config.toml
head_dim = 32
qk_norm = true
init_std_o = 0.0
Each number is 500 + 50 x the weight over its row's rms, rounded and kept within 0 to 999. Layers, rows and columns count from 0. Numbers have three digits each. The size before them is the row's rms in percent of the matrix's.

# layer 19 attention query, 320x320, rms 0.156, rows 215-257, columns 192-255
112:501407441501533491540543491445539486430498538554543465538572602500515455567500474491501549510569456456513414541502410496554479476501485573527470487528463406506500464577481344437472475530469524
114:461442469510417565502474497555521421525524554413464435533553519460507481521493472426521475466368544587522569440531581521532505606517429519461492462454514515517576522424481517458511456508403551
121:494550516519514540501585434478434456506568519518498510550443540448446470440500447457485517489543423495490503480561484558428517454501411521506476427479526426528402476570483569468498521511579453
122:589503450531423532469522561516517516550472529520482569468554456495492475473484438437432510406529499504489498528546453560446536487545522429438573512483427525503523381472425432494587482510561445
127:543568548480479542526468518542532466536576547440511501521485490494442523508462432562524474599441495539536516517555550543534549447536458472518615520457451545470490589565508527421555472479508513
119:500470487458598539468534449518498546505506458453527463431566513519500466510500557456511550528479468425531493477422501465597468529587507473471517518520484523467480478547439475469487455480486449
119:494491474516515409548494590506534500511520506578535444528498589431447513582480458503368432456444512390463470507469544465422593460506509489463490576517451432405512540527535532539482539485512468
112:437456504545433473436498424483506492447473589451475589481448567424543528428450469559611503413412527531468532445473563430516524453540519430507428466540482464495586546471504496588478466504513498
104:530441486415480492449460504495492454514498455430489470490541618490533496544463550478480409554473503458530532551465449440428454439553485498475652570579579498546503518485442458463499535423524497
104:448487497558492502524459502480542495544491485484433582587567506509484502487454477470507476562519585581485503424550415561451522481564504558414511485510586509523493498459528527484489514473473459
096:497516492525494499452501461535579618438389516574452408493525529569565525532453451444529498537557530507565445477489535544519498541475499461510486489482478488528501533497433499495539534451472457
089:516470466424460546519416553483506525480532447485546413484451533542451432456619532528530529500520481518508512516505468523499542527518467370489579576519464483427523513439581575479508540579550539
096:509462536425459459507462439508442497512469380563479490556509497564510438527464483541503424516532567553471467502551515517484452493564609524514583475509409552545470526529540437505490482491458413
073:520483458503501479494523592476547607392477450493473469425499461485555516437499563502486558474605510519508486450565518554489569560484437410497435550415451466516542529455564576563564498534489478
080:470416498498512546527524453474444398520451446442529526478531523505436444521541514519505474450484453508595483523518465532433515423494438494519535523534494546538439551507556452529515459574477534
075:547505526559580520562578517544470573466434475591574521487552500361509525510465473534572453588532536505465534487522558577453415542470517525504498475550534378578430480485430618514583451502481538
076:454511527475502663508557495455427414584518525424593525457564504553507504515506525449531527542495526471451564558605492520539483513565415632418523502522557491507443483515486539501431396506534554
071:538473515514565425436495533499508400515550438481520421461444475526413521511512483601523488469489606562481509422544516512478484434425484455549479535550492442551469482576497509536433625446513512
075:513566489459563491407498501516523486511522542537422496530436500412426528464553506632478500558501552485536384516484512565612512574420542563541455468496555448538545528464389517461578501462505509
075:438482494512473468476480544471520579471543426622614506584553454556419482535577537443468396530506510417542420463451484494410510529544444385480513513496543562451494537465570576483487446487589492
084:527549473504431517507454494458536629395566470503545514523504444498473461487468537569497532537454575521442408563469454487542513551499538407418423420508480531389587545507460508464631572452496433
089:478458511548496516535502512530474537520499499539563497547477458454496484486534565535599553574479447503480472537458438569579534435501393606526565495440410460496568417487515458480479485535524474
096:487440523521485474476522542477557459495531439515470471495588510531629505466541512434509422519498456452488555522570531427480519527520489443564568594559457459467416486511595484494536520559576462
078:501531495536453423453479487575596515494533466522396381513500588408512527526525546551488461542521570469489405517515532485503580555404466393548534504529437495456492506516483461476569542524501480
068:474447507466500488513472533449465440541489452515543476483594516536551424473535424420503481470513485474587532532550495454409414465584408491479497502474561546485451543488543528472446457488551547
097:438434454539468516539546415548512500472411440478608381528493569529550514466476363482430499548594439508532566476574457557424553524469546552419424487505480450523423402539523477600533415485511496
103:525451426493558592510500503523495506391552483450509513422477521477470479506494549514509473583509477487468611553515606583628371498525537528516646533515462452509479519478470477507536534481467485
104:411406508552499540524410433496508433572545475465496476525511537438541550500570468510532455519564468580454618465490490447456512471495476508465557521451543429419408456446464463467482500515432474
101:490511541502529449460488407421543534469391446485450553594529486659556525540624556447494472440493417496510493468471527548466524485464499512530643541486579453475424534449442586576538411552524565
102:488413499525507469530531509494471523470575517474475512494467455496605486511577508491478451454511450576488414511529498444515520471501517576486587547460422399410395482547422467529606504547560593
105:496458494449473493483539599496488533467546516471469468492459454567568544551558442590434525517505536506500506494556478430434569593443423434503428504520401463533514512469571496537540454415521515
113:499503466500419499538437552506529621395469563428488533496448547477510530463463579497531572500490576514501460515475507447568549631448455427474455427454452518459545541527510489427545477456412493
110:568497450465632437493574497408536507467405469492453516457461527408442436441407556531562561513492445487420427456482488541460528459475439459515479471511569442476608550526516511534463462503433529
106:500567511482590487501469455478440521532470440395642532447516396518480472460547552433518402566439455475504437521484578601441477465466395463596505527518533503456554551475504487444539396488451558
098:497504424437486603475591550527500507470498516534526474521469449433530506392456440471575511589558580504559474483458436421539457430479409461510524495510572525467536563568509615481576532410477475
108:400449505506534499437524545424448489462424526485582552490572504489466467540509542551532509548476504559474435468593610448443550526472426535438577499486584499446428434419568517488493513517490470
103:507607509516439411473533493538521559461450475584510502475414528544555532507502494570543481434453583465533462445537475555472463462441524502480567476476470523487556436646575516448542566439559456
097:550501565463540477441516578568479505380403568522507528497512541397470421511479518409369533440507517497418514490455481538429507501561460456432546527530484514496642501598514477489562549411605484
107:498471503486465443582509443587523433456488520521640478573531455530459487466442470447506562484331433525385522503507525450480489479498528543523519457530452506472439451474501543471535516597448496
118:545465403561503451512519512502517641483501426525475461553372565510521420523462545463465512453527528534508465456493531527545489552480498415504455463427573479521627523505478512495579525540451390
108:565424568502490527487493534567528565568490465502601423516541480507546501481487599506479503492480451504425496447517524506446474530589487499551622407496496493493507579457477332502433547474449506
097:559507459429521503522517541536526510473435495487446529499429533536547580520473469473477530469370456467493458548433425493456504537501484412472486551477502420479494517472601481457509465496501494
102:458479567559470512479519521457495456499588465505420477548420620481427399510558502549490591552460553527547591483548497507499479435557565477471483488450474442488440575478529546508550522432537533
# layer 19 attention key, 320x320, rms 0.157, rows 215-257, columns 192-255
128:520426443581456517468527506485604538465477519499441541475491514449527511497544553403510521563500543510465433418519467552558449547434516541496529422513561522542552445515434503517502514472520488
130:479472537480427506512454501493528427546407445410502399584475478477451465571505477495539485495356543534542567504501571525551491550459592479515587575444505561534588443446497567427551412435382512
123:537573477493528564581470465484518465546491528462457535513451480438495484486428454480580508459516562528451469417542603501586548388543467505549481522442589411440402466470447521411432505457491548
118:599412559557515479473440472470563549554490538471394487468496471560501507529531575452414584416461424417485555486561527536413545547551535487449528518519504415359459386501522497450471419417500457
118:446541525555384583544530498512459617578475424462436477474454574479474523510448512538444564554463550475529511527545571481557468484522489436521546535449417408588571449489562452472429551470399538
126:439519483528551597488561413601511542523568516495527555500566472523440478497556403445501547513467494503531532499467399483595369568562461518506442450612490549454538478475555365485485439461486442
114:503549471500530507454434480559533455479442532446520530487488575451493538514545522492409446506473537470540519483537557560467602411599445526460514547415474495533507539465515513544441495509381471
121:478431519483505484511465453511528450509479522475460609473495543491484477551469480546529529446452527529431526504532594462486554420553570462573470554364504506556518557477614452466419453515511543
112:502547546445527436393498405447422479448541488482548532584600515470477532482477523445558513526469461455475528485453454411440473467553503520479628578507503410498580543525518442486484461446518530
107:503479580584415548503552541505486504450491421482491401481508435506460512490555520504467534504516461556502541468449482470511518580495484438574424600383552545497533506482502494442517427507457566
100:552510417522510484497415485500462435576449549447444574514550517545538461589533439531498415503609581550539523401545502453512470368543603528392487577537530435535448539550477465543526465599472549
096:553436407389524511426529443541435491435507425474510484491476506511666483607396542494486593570454552460459594605515437449435550469508517544392483444565408495495628550603461522502443593444469471
087:512497509557516493495492490460578400504478369447535501548561452493455535451562546563479462429484462524506549519436540544554501571450469366472501486497493482425481545480473545454454476606510586
087:558402531496517448458522350473565488571447501559563472574564435453435536505550428527467487398518507555557588516441531511471528482560466508499426403522516495540502423465435488568462516481457481
094:535480486501505550442588528567514493426460439562492413483497466499444541444549475492545457557480555485529403478411455489585593526468499443547563487468520512516560453511455511489499384481475463
096:561539427517452529508527573555474564456511495532490533440510557501487475547548406621457473497455509517504524465526592494352484557542455537461466482392472528482453502484462423421481563481529475
084:432507433486478538528534553519443551587530531570529529518396455470408536440484479519464534503451623521511489489415469491497500585457418478507461443498536533586648530573504508495505566508476378
085:452522493507449497474527431582537415514466608513450585552457487442435554504483619450530617472540549444499478524505412516549481562523444544461504524527426443537541475522482448438518480495551546
080:484390471537458528580459451475488481451526544483509524538578563539438481566453525420498467424529539586540456520575467494419519461541489499498548439458510504452422500476471480525510539479559545
079:533511525415507536530503375487507486459508476509461521461488466597612531526558443495528509415493457449516475474460547594508498397530538549400503564512393482457479403471503402512383497502499542
083:512468550517532467613470545468452413488504553418515424458614539464498518539545511555514594425533571621535554407506510447476557482503521542578482469535511493517364590456516457582408494588507489
085:526469394583485476451462569490519525389546493578459583543505459512540552588506411424507517513473468549437547373476552532508526480465507455620532567480547493509477437497495531501478466449606477
086:605503404450447484494553502497563584484551443524486521530361503521514529522465510497439432495478521557478479500503476594556557518521528528518457466421463482454562544543519525520568492481475509
078:469543438437463488466495456460420532478441537536481580461555573553502403495499348480482475449522479554455469484471478557540483558411548544507483567505505509513481568485519533532562510494477528
080:449572476454398477510578495513582504430509436589521434492434475462417498550449453495573570501451511509499462448433526469478526546428425465478550584465565541465680611468492514541564517493546466
090:478489503526426507441477575338424570558447476406511431464476458548519514472563511478536487494508548493540459515447456437453578513503505578594537512498503473594382445461449512519472571459493503
099:429440606558526410572473441423510466493535559553489596476503540568497531584492485518465455456587464465478427482483493485521461567457514600458549623437411673469527483495594480503436495522453552
099:518495679531418511432439470515478438504508526407539499478588468456445426537598514511496426461510456534474481446602553462485513464476566479417512494484522459531435525424469483467450467458525588
094:529557445493526536522455582530500474446520568428561609550519465492469562498458485408488557470479506590566511497493486511369517419483543480495490432491571478534564488477490503509466446511459511
090:536515454458522519511502506469627514495560408535486528582500551570427566538486505434562462530523518487527428550480543487578503544502457449533552479384544451496473469521431491609645506511543486
107:552391476504520462522537454454524503484594591484447513501577493504508535497457458475486536440507564561566535537504497466453473558459553516486484505550508511492478485458528440465427524434543482
102:613572528563439430498504548435513446471463482389495484538484499530417419577488442487513562512494512555485551521502474482417545550576524542515493525502419634454556498545560505468537455426458560
099:435479466474518533498559562522475566480539468503573534519502473486594564451429410546432412492480470397396535446517481491534529546437423451570454446504587453493508584478437543492601523473572476
101:466515450460508466545590422504472494494553537625517565569501543494475538488472509485514506498532470425559548480542462518562417486461430538528568482436563488503513538481524459454504585579584481
093:514503465436537517465503428600540477504499494554533522500505558513448582516476501549482490483547507606458451396518521498535490434415492482561492557557483466545525582488436538503536476479495392
090:484502499542441416486455483634492667464500531548457497524433606404532476525487588565543503498409535431462534565481456562509493406455449564502434517537541476556578485488513472492543411447528542
095:541461521562494493503406465483625530498463566517442542528497495484456413579478609456483504435469551511576404574452512488487446435524495459550480459505470647460564484530488415581518511516495550
104:566552542562459514503458515429505541458506458491547485411575537452488465563445493502426491533512528453475504476547621536481583560571554439417441505541499508506497569391535543496478443551531515
093:382482484434597529522447506565578477466432545534392493559579508551484433423548645464521538513475492423385617384481497481469477469478530491546526458475502517500553543595497460559631509546468525
102:508479570570500499495450498486420495460515431431523467490542455476486499602539446421412521475440478503552539486521570578504459475578552536452492533480468442528532483508578475503444485466537502
104:398513514484473482529549513421533482508448456551570519496435531548425468399464488544543523544447472473435573476515469527512360432574456526508480523624542463439554446491536525475568409492482502
093:463592410518448519495575429488534473528524451525471465585631500488499462482405526471427553521524512540469450525567476452569519501498452510564567479502504589558435469470638438463513454561548457
107:531501522550595476583529507468427434464471538526511456447502497505511530618511492488570450472509435433522529469503489530528534481534528525434506529429429478471491467548546521509387509553495529
# layer 19 attention value, 320x320, rms 0.172, rows 192-255, columns 192-255
117:409489467437403581543545609568471600507502486457522397486544506479485463506430519478470467439558564467583570515548494477527497517549401522494590412494466519548513491549610565523482568523433489
097:518599537565460397499499473480474458607559525491422537554582604533455542470478569523481467495487525516542430481525474516485443478477498487496538422472449482528504496448487443587460477548482494
108:548518474534514550517550513571546476631405465532541444479443539550456447536406447513503467559551525485500490487470561504526434551516396586532515552454521455499485425407525424508510476438496557
101:522524531502460488427455509564506469454508524503508493558445439428555526575513504534496523425482441460444469429487577490592556462506482436535561589462501545424467433570543473530500477446501563
105:482452575518513578453440400484502448512545677527433581552541519531576466471463550553582477515489519468501522401388546492448506533529557454535483570537429505426518588542459575562504574439473519
107:434443547540551384535546517482499503496487510602535489481478507478485490452499500481426546527520432581468461518547476469521504497497444530517469381478471552530443478528525454370484451512480401
110:412501487643473404503463458436575451573554520469502483403448491472450484520408466564503587483548518564519524499461551504565490459489490491453444485496460427527480493446478478493502532370478547
119:561567499601497397525503428532513448394535543534488548445421457495563494474542404366508521487460447505528460416554479481466514489529533487493467487418580599422577487445446510512438434509469386
106:486500451594537514492456541516467539556458519465475413395493485505490452539404507614486478461571523529469470524501536494596601498474519432507589533514448512521536464454516444494514452604437573
102:482476516573565528520524510479407523457596584542403551483410439485497458503479475500463545549426438541446549480449528466552543563438581654481515494574508514432514515477455544422455503563496424
099:457506470516489556495458527528531445513475390593429601450574568482486433531521558485551570506540465523484528468399616569538441585430463518528541518489548460463449550482528478485554466461509582
105:508460594436515529493583447476506508461459494485501433517550473477462541545475419425440488371540497504486402446488552591479521557550488524385531558508474550503525469496511521443529498498412475
109:465524493491520484559496538562395494442425531617541422407508334513471470469457540517477520517538517455526543525495437497512426427504437478546500422461485524494558464463526428436437464633363505
099:490494522409474474517458445475538498559497500470505547484492571417444516443420394469507512503519511561467567470532423536544530420489567416523444512546539399482433502505522491539481422422450477
109:561460382508487548529524485456418502443393538352493515541472569539475541462472454460513453537549490559541511545487400437494352505533516530460585475504519434464455517559512493468451502524540492
107:551620438483459570460502506516538461588487481428512503460521537421449579499477483537572533504539592530510504520465454512605500420470561390427418494543500532380404456568647449492540503461479571
103:524485506487563479458529473629598497460533521461437420496563465504546450442532526405471397542506498616567495458444485486449490559539495466490472505448570497473474494506483506463516550452588556
111:548458495589497565515458488541488421574496554490540426542475534429528454414454540441474525561475443484513440491551510544513484542556593606544510517529536490498518470567507488409429534490552590
107:514496497493508529527521454492503477487473517376583496598570640487481531425507507521496516524392489518450529459556499505474547486467522550438465435596489493464503493512468481525490501446516534
100:418501535461468499510502635499493481516480495533558480449526465535416482417515409519441506476482488601451469432597491500522405425438513546512544429548478434472449455478413577386417506505468510
109:387584427455543525562539506481550628469511428552519563529528482481448493551401503494553518449459531516509561502559466480541478505493513433504569466485513441484439444579468499437564450572452497
112:500515548565539484514512494507505543478531494506430389502473551445495552527496479583577467567488540394507492512540480469552509454526526445487407479454481569520505476588613549592459468560451531
109:493477527537528537539522567454377454521448431586412476540434372581471519538433444381556474495523394584574548532536543548485409515467470474523450471537524419494484395435552508462573465474513421
111:464470479467418498501418528452504509507459565497466555510448613470489473508566527516463495493538546430534513555431502440503508445493551480490467470432508477399470632478448470496362432562508548
111:520465532449463565482509455517593561424556483568434503492503476460472505501447513613523464471487420515453567543596470536499411476434506508467464493563485506423622486451508528526462446498517523
097:526466449469483495430473475424465443482502591488507489482588450514639465541500456417416558517497520467635458524478504513463480483503396531583436507549554483531484471468480500657561487456598472
112:461474465488549559436544529456454531452564491541569543571450609461474425541484484577604504550494457506447557445473520446554498432566513424435474474511453450525507596433518557492468453496466515
109:436487517647602518428562477484528522476482537499477501424499527496476542471494484452465470546502493553478520456513548463456499529413553501512559558505544479464476465567528523514478495393514530
110:586468458578556599502491525504594448481498410485529634465542536528532458454455588515520504537536375521386493448501506515510487377443414544488454419616532510480506548527473399477510540513453553
101:489599514399517520591457495501541424495521473598478425561533553416544539521560519472431431476591581447491515541447532432502530580486465531499469454536520460468363535498461516479507525494516467
104:552442590392453509391643492516513540518438506525481581548492540411484514526435493477514480490508485538435458509513469570487432493477490496540555495522391506534483467546535480448661503612484599
109:513534495517460487483449490541471498587456498538471449428439533432579395498464519446583454507511596488627553488452437522434397544607428444417488510445541474546514470528475481443474535461430535
111:554515476493434467468488521546510482537588484495490466514437475468515566527548453498528488528505488487479485479530592512555512537455466557415513542451628386537470460496542389480503549539557495
110:436553473577541454485555490597525520518434507454472537466420600646467607489464458530479512496467472539489517432469481547489491481519477470442482400459551530469491484565508504519573532547604551
111:522542517585556444453513496507542578489484524539523470427493545530562546491501488424488556534518502410472541529504500373549446499465527509449464487396404487418493388487533485464514521529431465
104:428561584447404520490499511502585453598550516497552520555578479464508533564512501411555435486465564561545526554541558439461524525562496450451486553554577437509463443481545522544593451606476500
098:535522389536583470517498483514477511587532470450442431533425489575437435592545542540510514451450447456510500511466535471515436562507507461491472444516490522517487512454504547542534573462550456
104:501498570409509585458464526556529552501547524540451480577431412519490440497493495431408403485472498485500474513492475461491463517525529485564496552472525488615430464537501369495615511441517491
108:550537570473543520522484396461524546498465526474484458510546529543483563477523472514500530443523519530523527528503499410506425610496515508384509432511535543639467453540496404485422485586437555
113:540535477458472533508510429484494445462435481524502497495493515543485476498611535544561516458501543461451624503428418531500543538457508471507482504532528526454533490636556483522434463487515434
105:503499516433528562491514531468502459489500475418521585445500390493511547466480490526408487504498458525451442537453537560606480556498515455534470561707471551466543568543506471554379443571492467
116:493481479422497500448510566498568474446519539498442546477568502497604513443483500548518539478471484497498473588462506517587513559497464555464549568513470498486555456516410464469397499498577471
114:391550473541450531493463497488545569512556561555462481494473520394426465556477391475461461520473450559430564558451512443524555443476560542495522550490572458486462536555498604451531420382497514
109:490550495536561594573501522467427556488508567436515395524640511487391412493407543421476451599459456548458483514516483528528443486433465476474612546486587461439584596496547463551548458498514492
108:506533528549494478402499531481504547489488519455471569515472495529445430503499490468501568455453498468457434505477506584420432477504531542490612514508448535522493527509431494507587460523567583
103:467573489410575620458516482479461481478522426480498452587481482503498557461471532644464459493517505550440583496451516508510442418475478464457501527567467417435491520439468506641421450530497492
112:551505568498540564492547520430489560515539481438529509435483435489488533541537527464571516395494463543463546463482552502416432554475452568455506560539475429497565484426541586478413481393455572
107:547551371444483520488577439543478456553442486482512528522435529477518515492416539474454506513458529542482522636464530513547520460551531425515437502561492504600540553543512469503485457499473496
113:531452512502543490509428597553455467526501608502458510530578582494457478638458620474390535516431558491474442499508446523483418544473505538486497563469556506550504436461517484524484372585442489
103:476457594346525535435487547432558559407485499501446539478481551413555500482439470484525511486491522419507531449525563368522436446442412589535528515564469523421503559523529464419557446427495566
104:491565627446526387471499477427570478389517459529519513429534483443472498483484493484417521448447523462517500493380466479526544470564498481423479539502493461451479554459517413610516564493465510
112:485572539456481494608490475487550556466556478538450484558528576568456408538532494469529435509512478471389539584551510467539542457554524558421490489530468602566479444401387553439526463479526435
103:502456484491467472511478543447536510433440598534458536558392343418462520550473480498503516568590433564470465569543478488494524500540486478446521459452518502548445529544510569530441563459453504
105:420511465544514524515517551493527499444564593493464474581500579423494431540517460478404489482499501574514532592559484583517481582502506449563479465390581378545469525576490378510543497602474490
107:428440420496515508457510540566506394476480511483503464409472646409471550402484593515490515426438488480514527498506469449532468582582468466462542509549454526491511507539521460465503415600510518
102:535494561489409456437502564533540512462425465502568491532575514543494505552493549539415544566489516495447514504511508455554532519501510427601524578494462573614494397518462439552494555492519414
103:514623426400493462500457465457613563510462412527516461399464607443524430467452413511453456495496521602414492596468447556586486455410495444536485441512472459519546501471488532517488429526460445
099:486614472504447608466418554468483527616488569470488529507528550551536395542476499406515498535421585574576584516503448492397456571440464499472515500520466498479450462499419511516517387495422421
111:575482552447580583459457585501477487461444523505566586494501468479523606453507507474463539421564420470509438520498494384512510435509515401447510439562475566454483455453493421508457516565459571
116:454469499578466476448523569551462537468548496451533380520487517514511478435562515500490515510486436554499563423419499558494479541473466456420470501563493571566509516578460478476517497581447467
107:522511444480439519532515540522487607513474497486459565476509441527483485503548498406543531625424495505461438472506504536431477452515446570598504595376409476566545527528395563512516507524560578
106:521455473552571522498527499524499508519526442671535537512488461464604475612526487452453439496382560555453470440539495538478473456459503400503472501553530543446484515523506581510464505442458483
106:595510411485593525486504520466442474536400435584386480448487512495605523468479526503497567424513561543542494477571451489468475509518532476572567482503495459570535490491484518576515524532589502
111:555478533468540484500531462544499527557494517558552544547457545479500554526507506501464503519459389519442464487483476548500498615489520420460495551547554533477526466559450422570512632580529548
# layer 19 attention output (transposed), 320x320, rms 0.154, rows 192-255, columns 192-255
104:534473457473516387453482498576452486505538521544584479500533492486486538426449585527672529583502452489452606536469410476541495389525472550457533541541463533557565520530496498546511501576573545
096:488511407508393534518464524426472480492530560574523570411542439401528434485486513542570545491562463496502469508540498490450585434500409410626418473541504550454497519576517521633519517489502450
102:522489510498513540457496533460514461480565514560474555508497475397591486629481582514368555499506510522438510592555490497473417503543555565530519529520487500551509464517381531549486444521537547
099:400457426570578489504488551464438527478470482580538475442481498484433482456467448424462517517537479496576540496450513576501423495429486516505524441580480504472464509492484531607503443532540458
099:592470460477498427423495502439487482502459480491507669548508521448408553463415512499474502583501473452537484521441516584550439492515509491434579513498604560520455379552518529489573515541529458
098:515498502480485475562455474526522541472481552563449494503523520511522476484503342464445435424479554496509566492565420488468547493525502532527427453497427517473493545431422401489489496591434542
106:474539542430519561482484412500437536437559466470554464521569541525544498620472449463451578500558430569453565500464472527502513577495471471457482509510491593523567453470424468392475485472529505
110:509526462469555469549526474484537539513497522434504583520443437515548518533491450501514517432503462455481531445549559561558532625488578496518508461435517430460478526547498479474508542516507533
102:477548526507494490521475569510527402453469512516494485480563454455499468391533443457478547539509488492499579563469516372482529503523504543548496440603497596498493566458508558509448525554517551
097:508483406457399449511564521573470496477383553500410450493559479589561588416526510467508406507515517506521577530556525540510495523467549407508455409523449478507540404497564462583556481448518488
093:478494561501483528515556430517480515458514505519475570451517535498555502599493454620426371509632553486447436535520469500486510559452367457479461497486464535551445403579478539524491559572446497
098:433492520562545513518469447487498506506557525513513502530488587513557480546443425444490509537439450502501618519456437473444574450427534469459460475508462504513496522422470370444522484450516498
102:364481429537464516459502438534558464481515516514433423513503517443567425533529441518504503445500570443577514473485633517537572525443537522532476450490490555549476426528459477561498557505474487
100:522592515563555457454436500496498403453560552486445518490615451532467475557537563529536482531448533513472461485433535423451556494442452413525579460518527510455518406538507501550466553491516567
102:488420555552416441494457484516486454513473524533558516489461497573450454486618505451467514488406628422483514676555479461483547480508598468504412498482549492471498502439461513556494462509486540
100:480553565418497560541544550514480404496551479575458528538552423488481521594438479466464477529505471431583435467500477464473550546520521530454488508546495533564521436509554510545489535512537491
103:457391498460432473510454528472399506496525464525504587521511484475486632473386474567554546456594528610510535424517503481485481471496520477556564623509468533509479607441575444456490482455486568
103:470471476454451447460557485492529500513442524631469496463526503509438460457487485407515526499435503532472422497540471659487462538531446445499459529512588479528544532408577524479471517485559417
097:555519520511456512469531556481488487471478611518427573489445591485451520513318508518488506501487407530621480522451425604496470473506526460545486535533478513572500534495397483584527475530522515
096:522506506451510458497540421576558444485508474517471389510538509550552535458497495420581461447379547450432522473537524495522562517468477433477549500556583472383444479529454457446492482520511368
102:515560539517582470483467435477569478513578571514461457425553504511533560551507481524486494534522573400552522486495512359476438480529400508529472436463498489452524614517482430440394471480507514
101:500500517401403499544551454501526554602455431472500453542650449529507444492563453493515512425590505544501439516481644447559518436458427524509488517361574365461488541562577534452414561505455513
105:578567508509496465414565537578590472478448522498604518506463469511428548586551532478521434468565563488422477502446447544558518588518492503484471488449492442501465533511404536465536555512433534
103:632473496506545521494504509544510495533434494521547469421551473531485484493479518572469474435587495445482421507444551540532582510431491381446508534467521502639499455513507500528459412612444522
106:499523451462449573437465384498436517591562556500440472566512538531468521591530491481431516510545455523473448520495622433540464521451460437394524452442549538586513489501496437550441473437441485
099:446463488451497510463568597544489493486562496463461428633445429473420539497489536475654543397606498438523531499523522621524587531531575460476495549423569472470428504485427422539615450484481432
103:403488503490536521438484393453553444512470528426498454433439480492511518586522456494466490505555536542517502498485483430472533549458499554507474567508513569567418489531486459522443471510489516
100:515489481542372496538413439525521533496410452451366516474542528598503441420489475510519419466449425505442514428470510611587484439563457531526499483523535569465426508415515490446486517474483509
102:461470641520498509441462558494420477445458544535442458522393520388540460458502469509499453510621451561497529523554578442503516533502453420425573486470525455621500541506501487474458425522485552
096:509569546544560403466566557488552565540457462496532529423497475526511516489479559554598588487545508459516436489481488557455538447516501507591461507537390496430535541556460559544533538606534512
100:427488510473517604502462423478516445482579430558471547483538429489479436511531446470505520577377535469475518503519518368468548559496489391414539474537580495531524404488495394499449433504491444
104:474505530469544547549536493478552538588508434544590502545416456334497502510575567577409448509501527536463486343535622493515503515516456484475462555446427516547490462530437573559508527487536443
113:493583485425437602459523524472434456466473436525443591453440464622509463590602541477505526483422568442499571479450521465486440451483480456516572528373485485493566545468507505488485496475421502
115:475505490539495460517487481523479464492501385473436456501487431412540437571454475423495530460498426452510538568434513553506438460510465553510514474583509449533535386485391497582651409520488510
114:571560509480567613491441548533507497530534515410481527522464467456517504489612504535534492508507513486507473626479477489493370456426435517400463472476590495488523464612470469560374502541510554
109:499478501501517519411528568463475486531475513513571450476432485441527389580546450565491545447527518609585571484519479432539466485400501494473479439363534478552508460518538532481478490412535473
102:532457519458484551497496586536478639488591507511617481535564462499523494546487529475466527515474461513582494518471477491529477412534475548496589517563477511604539491468465464500518454574418516
110:428479521454547480514609621480593483530474487453473479489538501483538555534504389550501501414551522561499512463512535509504558608519577549548402496440555473503457433527461519578479441554400478
120:470469499443534425441500474493544514504490486468553549558552506389543511538343555555569538550484540379440565485497527461501471490488485542490396525364488513550549498511484395460518585554502488
117:483478493566492438489541520473524444542573490490604479561580454539494551568398469512526483476547577452436533515415582362490490476498508555482528513413522494459474435548490519527505536464540491
111:564433398496414512574506516506558470474499443556604512499533561582438476531381491596475521553478578503487489557449567487507467548492483445483515359552459508473525407492564440518558530490498559
121:529547494494477431550478455530484410536422418437561569547564464523483400506453484523396406465547538499501486564503473471462484537538459484484548536588502567385541491455533506525479486540587550
120:549528495509539486561469576537573444500448537486458640508541545503560504560549475558430502508522566477576468601514530520470544496453465533438496527449527438508539490524448544618420461459559383
121:528465608483522489507515521546534460408506435540540550503445507450549506474426515454465578374505450547480447462520532408468623527532598373429412455495490449573554439549541468523496522515546518
110:546514504540508494583510544469552543545486513552484514503494521475579531526485464465475536638514481552533536565539441498576432508488500456510430528465461532520582517425573553551507536468416443
109:514556452462529491522404515468496537462551514439521513446429456514543481614398488470463580446516488504473549531492513421535535523588472466501549486521500500430585549540543501400474570499528491
116:389408531481504477459473524532506497562504443547435433498574461505537480478448392456445586405560611431509440472526514516515508480545573481574455546408519536495514528458463531500478535502539540
111:480470512541582436430431493502424498502512551511475512621614569400540528392458432512493481463441410470496627512550500526472493572459461480438501464479479435527467473480367509503520520497532521
118:572519446434521543422512467500499481517456472453513504523458420402550490383487484606536578446578490477492536532574486565447502378462492451460455481569492434518486524498509539534517565536488542
108:485547496443541539495516482517424490553457512451536449537508510570574578378504541400570486582445580461433514506486511469471531548502473561490488515421596568543484529469542443512491485450573498
111:575457574526507500584435506556455527489536482449474475403525471442487554491492427443489472490447534539535488545579471503586484582497473557431510464468486526469540521539436465424407547518517597
112:467521507575507490383407482464465475522530530512453491581458518503477500468503523531366477507503496543551500558494422456624480438559481544506557498462407493427536534453585455608487539423556487
106:485446545519451515522503546413434490480510487641576450417511488474473494543462557522432479528479581529371530519415514613508516354500476479466440569523500532472478497522458558484473510561492495
105:509505486471529507465589610497543543457411424513555433550444448535622517597490616457470396482377488504444501494486489535473585414482574545445501521451514490453424428474447565574521511438416498
111:483622517547625464575400443457499520603473480390466439457537393496574545386495545512516554514493501501494559521539485510579436495564573414432355401515547447567518505416384569546470446429485552
110:499443421535471458616482438476480467440561576554499492506491562529449517494444534464475400519579449438525488534476460446402462546534514519460562443584565514494477490445519505398478455433526456
109:544461515505493557530421425481472538520504425568495555481521538492564449546547512468414503464584484454454632548532481476449490492433356529514514402402624494535503539552563493513462464402484479
108:482484618592483436545460450572475396549584352504448452615502504409441482526615544456573570483456463457530472511441533542510555514487491516460421499473507489578532455498545488513452539542551506
117:558529430452516526548499522451523532480564484529613537366512528471416539449476461571496475424490508521534559504472511534495505488488544504521428568568446506450522438557452418462460514526568494
124:522522526481541546501477516512441424463575470501500562581485461391517492553434570481436496571442418436501492565406578467503515548447483486517487547581502539557532528478454565500535499523429514
112:491557503514542543460422600498528564543501531543445486444528508546515540465497475509426598521489471577521485574472423542466538465482438504489528524395452535426443461474529464504554439482492525
110:538402440492494426564495466479475497491543450432432508532439567503468440532515440517432576450545482475495504553578532519500511405549408491485488536514640551425599426564452376457626494618497594
108:429450542490479497456524456489593574546498466525505531436481520457482502517365467475590531570455529380450570491499446498554433452487502495448436474503539481454567512486486504503534407426455497
115:505461536423517464445566526459491421506466434449529562482482481469496477537456410402586518516488454502528485469541574532448431491474493522572520448520481464635495445539474478391506451440530469